{
  "head_dim": 128,
  "intermediate_size": 1920,
  "norm_place": "pre",
  "norm_eps": 1e-05,
  "positions": "learned",
  "attn_scale": 0.0884,
  "init_std_o": 0.0,
  "weight_decay": 0.0,
  "warmup_steps": 200,
  "decay_fraction": 1.0,
  "max_steps": 11762
}
Each number is 128 + 32 x the weight over its row's rms, rounded and kept within 0 to 255. Layers, rows and columns count from 0. Numbers have three digits each. The size before them is the row's rms in percent of the matrix's.

# v: layer 5 attention value, 384x384, rms 0.123, rows 178-224, columns 128-191
# o: layer 5 attention output (transposed), 384x384, rms 0.092, rows 178-223, columns 128-191
v178 096:156130109129106108149155159105116074141113145174173063104130136124191166126142107115171104160146166163082202151129119121100124153122152193065135101134095080114066112149084135060133113075092149
o178 097:129116171127166194087136119114196138111095082196144128141087183115085113063114153184101105096161054103106124105164106124205149104148096075111179084100116127134113111112119160126099112123071123
v179 089:163128130080184104192120143144147130118137154161162089089083099123122140142127073153180140104149132120176164180064133122081095169147139066121091117111091118093162185102036159180102206128164155
o179 088:121112129170176132099102105164157139155082114129085093149183127106094197082077175096097125140159110148075099150132183190188107109121182121133140139106140113101087160102143097128142108083055183
v180 098:133195140152161138106081143120154145123106149133116167153141103152103154074171167149165161171187152170066072129134119163136129144102131097099098080118124141135133124087108136151131174119109137
o180 095:098080142091101122167171143153108143089144095152093055109061138153119166138092121085159112083073128125197170097098105086109135171087124147127154115160103094139137150160135161072115137112147128
v181 102:135125118136120160137123094152120125110118130090173117111099155117124145122092168163039083141048126145132044134113113097128055108058189123140125100107078112115129157085196107167144157150141139
o181 102:111156152154141106108125136101097120150116073213136173111146165161208164143152119124188118137186154089131179084170109125122170202155149112132102169076148126072118134118103159129101165123115105
v182 099:118111155149117067133129098142069148180114200146112087097113130147151096156132120157124141148128106121086129170110061117151165125071151092144127148060154111073097089161145193094107083123130111
o182 096:149148103106110178138170111101193133130134066127150145132150146130111141118071113168132139136114113134146136133186153142165122170157095110108147116126114178187150160141106100155165170102141141
v183 107:148060095170089166067121107135066070151154139070134129080163108176093154143173215103109102132130102143113169093100166127106180128110098114157137116132154107109139130154112166094106108035093109
o183 097:121115138117091107181130107112154167139076138145159143168130156083159133177090076169154158097133100075182121135177121132165051133104121132132170140173094086118099115147148157132153132143118168
v184 105:133091133096173173057095143077182175145110086147110078133126098149137132066121049101102124140169085084145138120128147079129123215184175165179088117155120099101151176140168092061076209126160166
o184 102:126139105139105086066197064168094119096114166110097156163112160111108085152138187130096114121066175056101150154120140184155201099144151072098155129098177121152092131124129114138102072123125081
v185 089:103092120163110111139129154101133121087175134117108118156047167150117159146107107116112153174112139172142128116154155111110105129144127180089148145109102106119145123048111142172141107159091094
o185 075:153127108115163142204121147144129093127117150124150140082186139058171089151158116124126112107142123118144121131131108138128129097117146100194193151114192098092141162114131164130150164096120173
v186 098:094077195161134168136130123111174121111097084120116104144125161177129165069120115126148175096098176111185169054134119044090191178137126151154132147169163118174142120122112150143134137132112125
o186 096:155133085130142110080120105137120111147133161167147156076107121093131091128091138151069115209139097106127137150123133183083096165094133148165181143134109147097134097084183116125128132146123173
v187 096:132045155130142122104131157161116083101135116116169092152170078096139093101091064077179121117139108132185120123136110149115119085133104173145131134148155120102124098109119060081157142078161116
o187 089:140234144137087125170176109080102137110120136101098115113106159194131142147170219160056094164154083094065154104114166132152117161120095036145131124163083104135132170100115163107122123164106187
v188 097:120131094067157197146194122060126169107158119131169143127104130131116159137097151217163090119114159094128138204121089098126126115147158077123131165163116154161121154054126111164142143084140104
o188 092:095107158150223119131085087150100152103091083150083148174101164088116107130147104102169188060183103143088133134135169157084108111113133144134145101126151091116080113168157117104121149082142153
v189 099:120112117124147140129125119121178082118103173182140116109051163076152097117105153143139095202150149119110150125163072126113111095185125094091153094110123178136091138162074150149173132176130141
o189 096:125088131151116140145093166139101142096126099146102141137150127144104077149156102129152132079136162136107084148157217113151145157068151142166048143122113064138155131106151114176108116149105119
v190 096:150130151151035099136085143159202085153164071176165076127150072124105119091149126083121104124128114143168186121089135194140106047132172093105077137144148054059092171154123163102134089135088198
o190 087:136097109135180167154183151057133191128123207097110163166064133115102143119128094128152164169140155139125053114122138044145149145139106149155154125128073142148111090109141135142084124145087117
v191 100:107142197135117156142120164146111098100160170096117141065135147158101125121105061116148101122106167179062138113094180144123095155112141200113182163119065154129144079121109105132143117145098129
o191 102:159088096153129108155100125115131101181143104104147128190124140136167146162083148129133162134097086066186123181135054117129106111139062083168107069088197124137120104126148146179092135107150093
v192 100:076110173094112197181114140129110096136146101089142088081089118135105134118140084122072121144098120117117069131130158167137150102124104106066123124143085134179167115098121142138107114183063142
o192 096:151140139149104094076125134159149182090113103118095114178182141168143121160098143105114125122140173134175153105174128102096087130129143150106125147102168155081127181036122119119130153115164130
v193 101:126117142136080180110120073123148133130159133128142135147137185102132112065128143121209091150168127106108121152105116179140139076135154121161148164179068132144122144147110106206160154122171080
o193 097:163116121131159131185157158139079144146038092122125121117117041123081134159094088139072160150123115141135151091129168112152127157112099080183093131094156129092157031112119147094113144138101153
v194 102:080114107122163139149187148171135074152137155181128075077123101076080137183179105132059091121107104122101166159135187086142060130076140186105118171083138127076117113116096128122075100128120142
o194 102:154083120080114104067133150114143092162144107105102114144128215114179167135066135123118161133169112102144084101199063155142198174188177103153141141138103130146120160119170152145146110083074136
v195 103:153123103110111141076064093193138130106191070119122194117089127158060137146078146135094135100160118139143144163152075126141159137154114146156107111158138201089124141090141129140136145148062218
o195 102:113152108133160113146111116086163094131108161163112083104118089096173145122164117148161102153115102108129133121103114131092100128101126125092089130078140082146135118163096198065154156132065096
v196 106:112150114150119100167164122176165149080141134099149087087165140168182170180113072135085193088130155120097175083153082083072157124110189091128191082150067130216094103123148126202102138085092097
o196 100:145139150130161180106143097085134106194144122152142110107128143111123124102102153088165135144151089128159109184104128161220110147105101108114092151162183111107117141116157098028143121144143139
v197 099:084157118114160167031106139099105178141150162115140089147158091122085133135117175120100092170143126125108095164079116144107122115094168057086138118124178160140126113180112113086145148152175135
o197 105:146094171099137090133112110162134132149104073111116090162155178129115127122142120119156163115100113146158132099142149109132153168106131128172122095138079118108192120107120116130067115050159125
v198 099:126096083072120156093171083123073143126159107133144069104167119103140149131125152122073165167206149107145168161187140081127111106178099087149104151196130122122136142119158131117162170112171172
o198 094:143157178127132141124083146121160123146138127120132176125123189135097069174065100089111131111102103168092123142135123131114145136086144184135116068096126054156128126129088124112116078121063102
v199 096:108135153106137091111131140148111103153137168079179094126053117107102096136125128108122195109151107160191085152079092144134149109147159141101095127106078098108117112160143112116139161182115094
o199 097:138105137147129169159176133122140167163109110084114124091188111124137114088127190173075103143170140106117161037130149139153141101126146138158202194138152180111116173091107169129155091109125129
v200 103:139116167095109178128190084131142134107173079082088145068173126118138143072115185111157177150115133096065122088111191116093148177111100135147126106098121179182079098111148110110141149149115098
o200 097:140100141141122169142078179128115150142099124172131164202068082174122108179149123156147125129103126089161124144120118113086118072113091101122173141129081041146144106084132156137115154169067088
v201 095:141131113088067095162065086143159156105176170151133102070102072126173097119112102183084151074101146138143145145149123138100108130148114109149085107132076111115145089131047132110123131121124131
o201 090:114115115159121132100161067151135109148144077137145165177138176159085179117152190068112119142129118155102076117163195091196172110139167057136142067139107209140143172119137117114104130140165123
v202 096:092167160168091146093143139113152120151163187130142111146087107132202074137096109134138122109138087134110099081140119138136162129095143128196127154088164090085159127157204097141123133094085179
o202 096:105071166128143096124143159157174168151120047123119119103144127110130203171195153128104122166138157130108138189095172128158095087188105169073138108126109120143068216075137129123132107121169020
v203 095:130134183147147148094134108099122072138174160090112112163154071146125154092128092128119125126150084150149125110082148115099108116098136098097146101147158187133121136073083108201124158136123050
o203 093:130125066137119040149059082119157159122143150155129137099092158093147074209052138106111102180142126130149185100041074169157169093129099115153137089110137088130152155066121100136146115149209157
v204 095:137112168171164157098112097119149159134095153193101105152082127124193149155124091134132119123149095124129117146153173090124063104107107166080111058145156125111106124094082164080131131120079140
o204 094:083126092141098131093080144118162073111150113079157113113150137149096096082103184128115175110160159105162137105113105141125151166132164094158105157197122162121199145144126100173096102131174140
v205 094:151153120142099086210127109137121125145082098109120120070129096172130100095156143179167095100134157153089086120124162191108147150132143145102102088211091187199139129122119145131103127082129153
o205 092:115167164151149141085120207143188096090173174169132213178138149105152133140100147076173135156156092111103160107111084104156138111090146093126125098119076124056139080103098101188099094137116155
v206 100:150091091183070150157141125128169145155203090128137136124134131142119152098132121117164080120090114092157162105096106145139137115166119111143101169125153182194117103119163144066147059128134118
o206 097:119156119120193106068120092086126130100083166172087108146159107114102133165133103105161190156133164138095156147108184083127153145134105166116148125075080101092147146155131122119137174141140153
v207 102:106127144112140148155136091125157139140160075067155128142119141069151104144137092155167080119128125093109105138173163135135117106100131127152143162139116103089134154085108108148138115112143149
o207 095:132147137172140094133137090095099152129116164186078142142169123136150135143176109125178154150149134181158112113112125125113134152092153102061179090093153136146094136140128089125167136146148092
v208 095:134151097103159152091077141147116129157141093137157087166129126143166125168142120095154150120105102144131175072112082176093173153139123133108117137125148108131092144151100100128129103113158144
o208 092:072133187138066166129172152144205171075128111084116152073087095119114175062109101157116106142123144126103137141134142141136108125148150145157192175169156130160098116143160138128158167159132159
v209 102:131188133100103101157119167118110070102151186145099099113122120107147154161089120096131066140086165187078113131127116112086154155099158185092149128095136145143136176075141138087082178112102190
o209 101:148049127109171157071085143153135163146157103145111160122147178139174157112143102036149148108156111053107111130157137136145124094189085066133066079156159099129142058151126113177119117087151083
v210 102:085147124136154163103188148132172135143118121158089099175137119138183168112091135102138131089128092122185172124129125087121112032101076107118055131105113115176085147160132132080105100119087121
o210 099:090097153133135091137154143138102091075112120101170130153147153071114097121185181147150125167178129098113129110071108151148082135148047188113205193126144112133137109106157074124152149081139119
v211 104:143134132181106131114113164152090089065161151092175115075123138140116226113136163130086049155154171141106085069123130071105163172155075164090164144161148161135123129155145159124154084119081180
o211 104:137108129059108156131067121147165106143081175159105132203133118183155083136167110116171150103123116070190166162116145128148146141109183148166121087080099134163117073095164082135078119126130079
v212 099:130206166139087141150114122093198098197097049187111166109131130128117086081121145184116208090098133111147101124129111148131099151120112087130125163124137171133125133167136131102053146101103101
o212 093:144064064144148133104137140144073143104149167113183117105151189088166132140173160109161102189147172177111138114138174107122134123092174133138170134101122071137104115116125111170125142142189178
v213 098:130117213130090160133122115160120164081129075129134115129133081103168059119189114129098192140174130125105131147203134159121137072149086157131166144164112165128170128120100138113109105105127187
o213 093:125155061133135153131129101175145139140154159135156146081143136131131138093085114148133099127035110129115119158115172091120105171165115094072110111120127096124137124158137147110132073151140061
v214 096:152142094142156125121154056146099146134168144080145077149141140087123133149090114142120100113135090149111121115094090124126087111150150124105097148158087165083111172166107131104083137114154091
o214 092:128151166116155123137092147189101108195064173100125175163113121185098118152123170128161154168134162110096168080153155169156165092093058088163161162141189135160143102114130050170167130147133098
v215 104:086092113107162183185156143089031150132146068145149150107238096090087163139106134114131170102122164112138145115102162105106103133161128137109097111123135196102118147173170111113112079163105134
o215 099:141154159133132175124119089124171163177157158192143091172101138154154112125075117120136120125151132165142149093143181143134081126080126070145131093117099137147084118122167092100154185138126133
v216 099:093149123165100084135066134168127137128178091113102151130093066109106124100078104109080162150103158188074167132170078119142056151108098168121139141048131110118127115065134072113106123083179190
o216 102:102109097138109179090140159120143111139123117129149081075167164133167189095197121128141091069109094077180122113132115075111148093163131097106125138165148115135098114229167170128095118179112108
v217 103:095125128119140147166091100114150123135112097123111138137126182160139124084143127079130111126120163130106155103166077160096165133106096086113153151054124176076185060135006118213151093075129128
o217 106:135147100121082090147174117128070189108117142143025134121139097138118100100150142129079140130160107138121074153120124103131101160165178159136076077114156104148108147139162148074078152117113137
v218 102:123123167163123151109161108144119127101130105114084075113192091119129130170172113133113125177099075096105178175075156153162158170119088089099075120161129096084072144164164120114079157096118150
o218 101:159127126074100121090069171155146176107080112157180134169080184164141120053075146102171132142147122190138116115143129134116096123113133059124189112101146117200162150114125076131149110196127128
v219 106:186138206127091114145135132205168156112034133154144142077140141091162113150140102222097114148165197139109168187164157122125075130133122127169102127151136067084104108132147127096151122133135151
o219 099:098127134147149134109138125117111085149139148094108105141135076121097117083119121088140144097098095123211109166129143168123177154120191125070156084129117188135072152199084136171091109145103140
v220 105:186128070122137090166108130131022149156151136116133119165104112122108166159125151132129145133139095156143101107145139144169130080153097144078118167114112135088139120160160171111096177193146108
o220 104:101116159184168157181163198076191137139147150140184128075210153137108115105111149072109087106157158124067130126150093129123124150076140088108095083117151151148097093099134144102132102089106117
v221 100:121129099158158154100166115070120132133089142136147074118145164131218087077144136100078095189077153088147128124139093125111109082128141091087143099078103083135080133123084090068163183147167223
o221 103:159122141139120139144104130127141188108118122180129157091109164041032152131202125174160107053167112162132128052154144152156148137160106187107074163188106146128108173143144123139108143156132050
v222 097:138179139118083108156147118114182123122133121128088139150190140131114151141095106110152158123160074110108132107124129099102170130080121140135154184117138193135122106154112204144181120129111108
o222 095:143137231170190133166062160061111196145168167165133153083175128153190099137114097126126096127111174162087115095158074104137082064140112073108121080145136098085084152139117081095124140126178108
v223 104:101180130123122175153081171119123153146116119135136171101179116101102193137131106139193168186157170159051150122146165130174126135126160160142128133114124076105103096110135145141133190049106076
o223 104:141060088155150138122146196126153077116136099131119082143114123190164112152119090102075081057099145138160113143132126119097139118135127075139110095146150134197131186145123112099144045164170225
v224 101:110055140113149085159141129128136127144164109127135109159039133126116122179148091104198079140171144119132143084157140070123156155142148218093117152190155107170127142113103137063130091165076161